Weights of a small GPT-style language model, trained from scratch on English Wikipedia.
Size: 13 layers, width 64, 1 head of 32, MLP 256 tanh GELU, vocabulary 1603, 0.665M parameters.
Training: a variant of Adam for these matrices, 158M tokens, 5381 steps.
Each number is 200 + 40 x the weight over its row's rms, rounded and kept within 0 to 999. Layers, rows and columns count from 0. The size before them is the row's rms in percent of the matrix's.

# layer 10 MLP up, 256x64, rms 0.168, rows 0-21, columns 0-63
098,238,225,193,256,217,182,210,173,69,174,282,212,155,211,216,200,152,157,247,171,213,184,164,177,157,204,250,259,179,175,237,271,149,261,183,193,250,244,188,174,206,219,145,149,129,244,189,246,222,152,231,193,207,159,253,186,164,220,196,177,197,155,255,171
107,232,217,182,154,203,162,192,171,166,196,196,215,165,149,168,201,148,198,150,232,245,259,193,243,194,183,205,244,253,201,189,170,162,191,202,240,197,167,165,172,175,130,124,98,196,225,294,222,252,185,276,298,167,214,229,140,229,178,223,191,205,247,254,234
092,284,177,179,153,272,190,220,196,291,209,242,223,198,220,195,236,232,170,186,241,136,229,145,187,204,197,139,240,213,131,186,239,184,187,209,198,157,234,166,218,183,250,122,215,187,212,242,202,155,195,206,229,209,239,228,232,107,129,157,184,243,218,292,164
099,256,264,225,196,186,201,227,218,158,167,258,231,193,189,152,172,195,142,147,215,238,173,216,163,148,108,248,227,206,228,105,251,207,219,218,154,248,187,248,127,205,167,199,201,146,181,137,162,177,174,211,260,170,142,233,240,146,189,218,161,265,219,240,214
094,243,224,135,189,253,177,165,169,167,256,250,191,216,251,236,171,152,199,183,246,142,205,207,271,201,194,181,241,170,258,149,188,143,179,177,232,204,156,226,257,218,187,183,189,174,286,237,216,154,194,210,164,242,252,242,138,83,160,226,186,145,226,224,208
108,228,251,166,232,257,153,208,173,170,190,202,243,162,217,204,195,160,216,171,245,179,241,117,198,173,133,148,170,223,246,161,166,261,238,272,221,114,194,129,192,187,182,246,235,208,233,186,163,137,206,177,216,191,204,214,210,254,140,209,149,201,311,179,166
112,199,213,159,237,280,227,181,187,184,222,214,233,194,148,179,167,197,238,229,183,256,217,170,181,231,240,227,166,164,209,185,205,181,219,246,248,214,147,214,171,204,137,226,170,177,254,206,171,167,190,206,223,69,241,265,173,192,124,142,208,208,303,219,281
090,246,281,174,173,216,214,169,201,183,227,154,186,251,173,208,189,212,214,268,158,136,190,227,163,258,215,169,207,189,188,184,253,225,230,271,179,166,202,168,257,250,106,213,201,170,305,199,278,172,231,207,234,163,231,185,192,130,164,142,161,177,166,241,166
102,162,253,243,168,239,200,150,172,225,196,188,281,133,237,219,151,185,149,275,143,217,185,221,255,242,158,228,212,190,221,157,197,231,140,207,194,200,157,160,215,277,191,99,189,168,202,203,164,232,169,235,305,197,162,233,223,185,179,206,228,238,177,205,137
097,293,214,211,240,210,148,164,172,254,220,234,281,146,174,206,159,186,248,239,221,213,186,194,196,277,204,199,232,196,144,198,196,181,288,307,160,174,186,168,130,180,189,181,181,150,235,276,195,192,170,187,166,201,186,177,135,208,204,237,160,233,267,181,175
092,209,242,144,196,192,113,177,193,209,260,165,202,175,206,167,170,198,144,236,185,209,201,242,205,199,241,174,254,275,210,165,260,226,204,214,204,194,193,130,138,204,139,208,227,191,266,226,207,282,155,153,213,201,155,243,199,137,127,137,134,264,223,247,178
094,218,199,177,245,224,172,181,212,274,217,253,201,159,219,237,231,80,265,210,187,206,136,151,177,220,192,119,229,208,186,155,260,248,177,265,223,150,210,180,250,145,183,138,97,226,151,208,208,198,210,238,177,205,156,195,203,170,249,176,196,214,198,207,253
097,208,245,176,302,272,203,203,144,138,193,242,177,197,158,162,195,160,190,240,172,166,120,100,108,270,199,203,212,184,231,175,188,221,226,205,194,181,194,200,142,175,194,262,241,136,254,226,202,189,234,202,261,160,218,171,234,230,181,166,213,192,239,246,182
101,270,214,129,222,257,193,185,141,189,230,215,239,204,215,200,174,201,199,113,247,245,171,177,231,201,196,229,227,124,188,157,204,234,155,239,195,222,213,233,123,254,195,183,196,208,180,249,195,116,193,265,245,106,210,258,178,238,141,252,136,201,191,184,183
083,164,230,159,297,188,222,157,140,198,196,185,164,239,197,243,167,218,138,160,192,278,190,206,178,210,223,194,227,281,194,262,194,246,191,172,233,159,179,133,190,187,250,127,204,146,232,157,239,166,127,201,246,142,234,234,165,216,135,168,198,227,239,215,257
087,233,224,159,144,234,147,186,160,177,191,270,277,261,254,186,178,173,120,255,227,195,287,139,229,196,239,172,106,223,179,257,278,130,222,207,269,206,179,193,174,186,215,194,172,177,178,227,191,253,224,196,247,199,193,195,212,188,165,198,192,186,140,165,188
094,179,227,274,228,173,191,145,196,233,206,198,292,214,151,228,203,155,195,224,191,199,207,199,259,167,169,172,154,220,182,169,255,262,199,243,262,137,166,206,176,139,93,164,198,207,176,188,233,283,141,237,213,94,199,256,190,214,205,182,193,191,164,196,214
093,232,183,159,166,249,183,228,158,259,231,212,191,175,324,143,172,162,215,242,177,152,129,186,273,154,200,195,213,212,212,182,255,216,270,204,167,180,142,223,208,204,273,228,189,140,179,284,240,278,165,216,215,202,212,227,201,157,211,165,205,204,139,219,203
107,286,227,189,169,194,206,180,188,171,252,168,213,177,229,156,205,216,192,249,188,183,262,169,230,204,144,220,205,175,226,205,209,185,256,204,209,162,73,256,193,173,215,233,282,238,232,176,236,107,164,219,230,203,137,241,238,152,140,209,226,170,228,278,176
086,261,237,147,208,200,202,182,155,192,267,136,138,210,221,199,188,234,167,170,268,179,240,159,215,176,156,200,218,237,210,205,212,218,211,230,271,184,261,163,199,233,231,157,125,94,207,162,159,202,281,265,217,164,238,171,228,189,212,163,196,268,194,257,156
103,245,226,232,178,208,188,182,245,173,193,224,273,110,252,200,200,225,159,222,190,266,261,150,179,185,153,209,195,218,198,210,230,178,203,155,253,166,258,172,164,208,170,220,151,174,170,249,191,239,220,256,210,130,198,132,239,151,113,193,142,260,227,262,150
106,240,225,173,182,280,152,230,167,182,213,176,255,205,149,185,198,153,250,201,212,152,138,104,263,157,186,271,203,179,206,169,213,197,207,269,220,229,193,150,226,278,191,204,245,136,204,157,185,212,199,152,263,150,165,267,200,213,169,145,157,250,196,221,233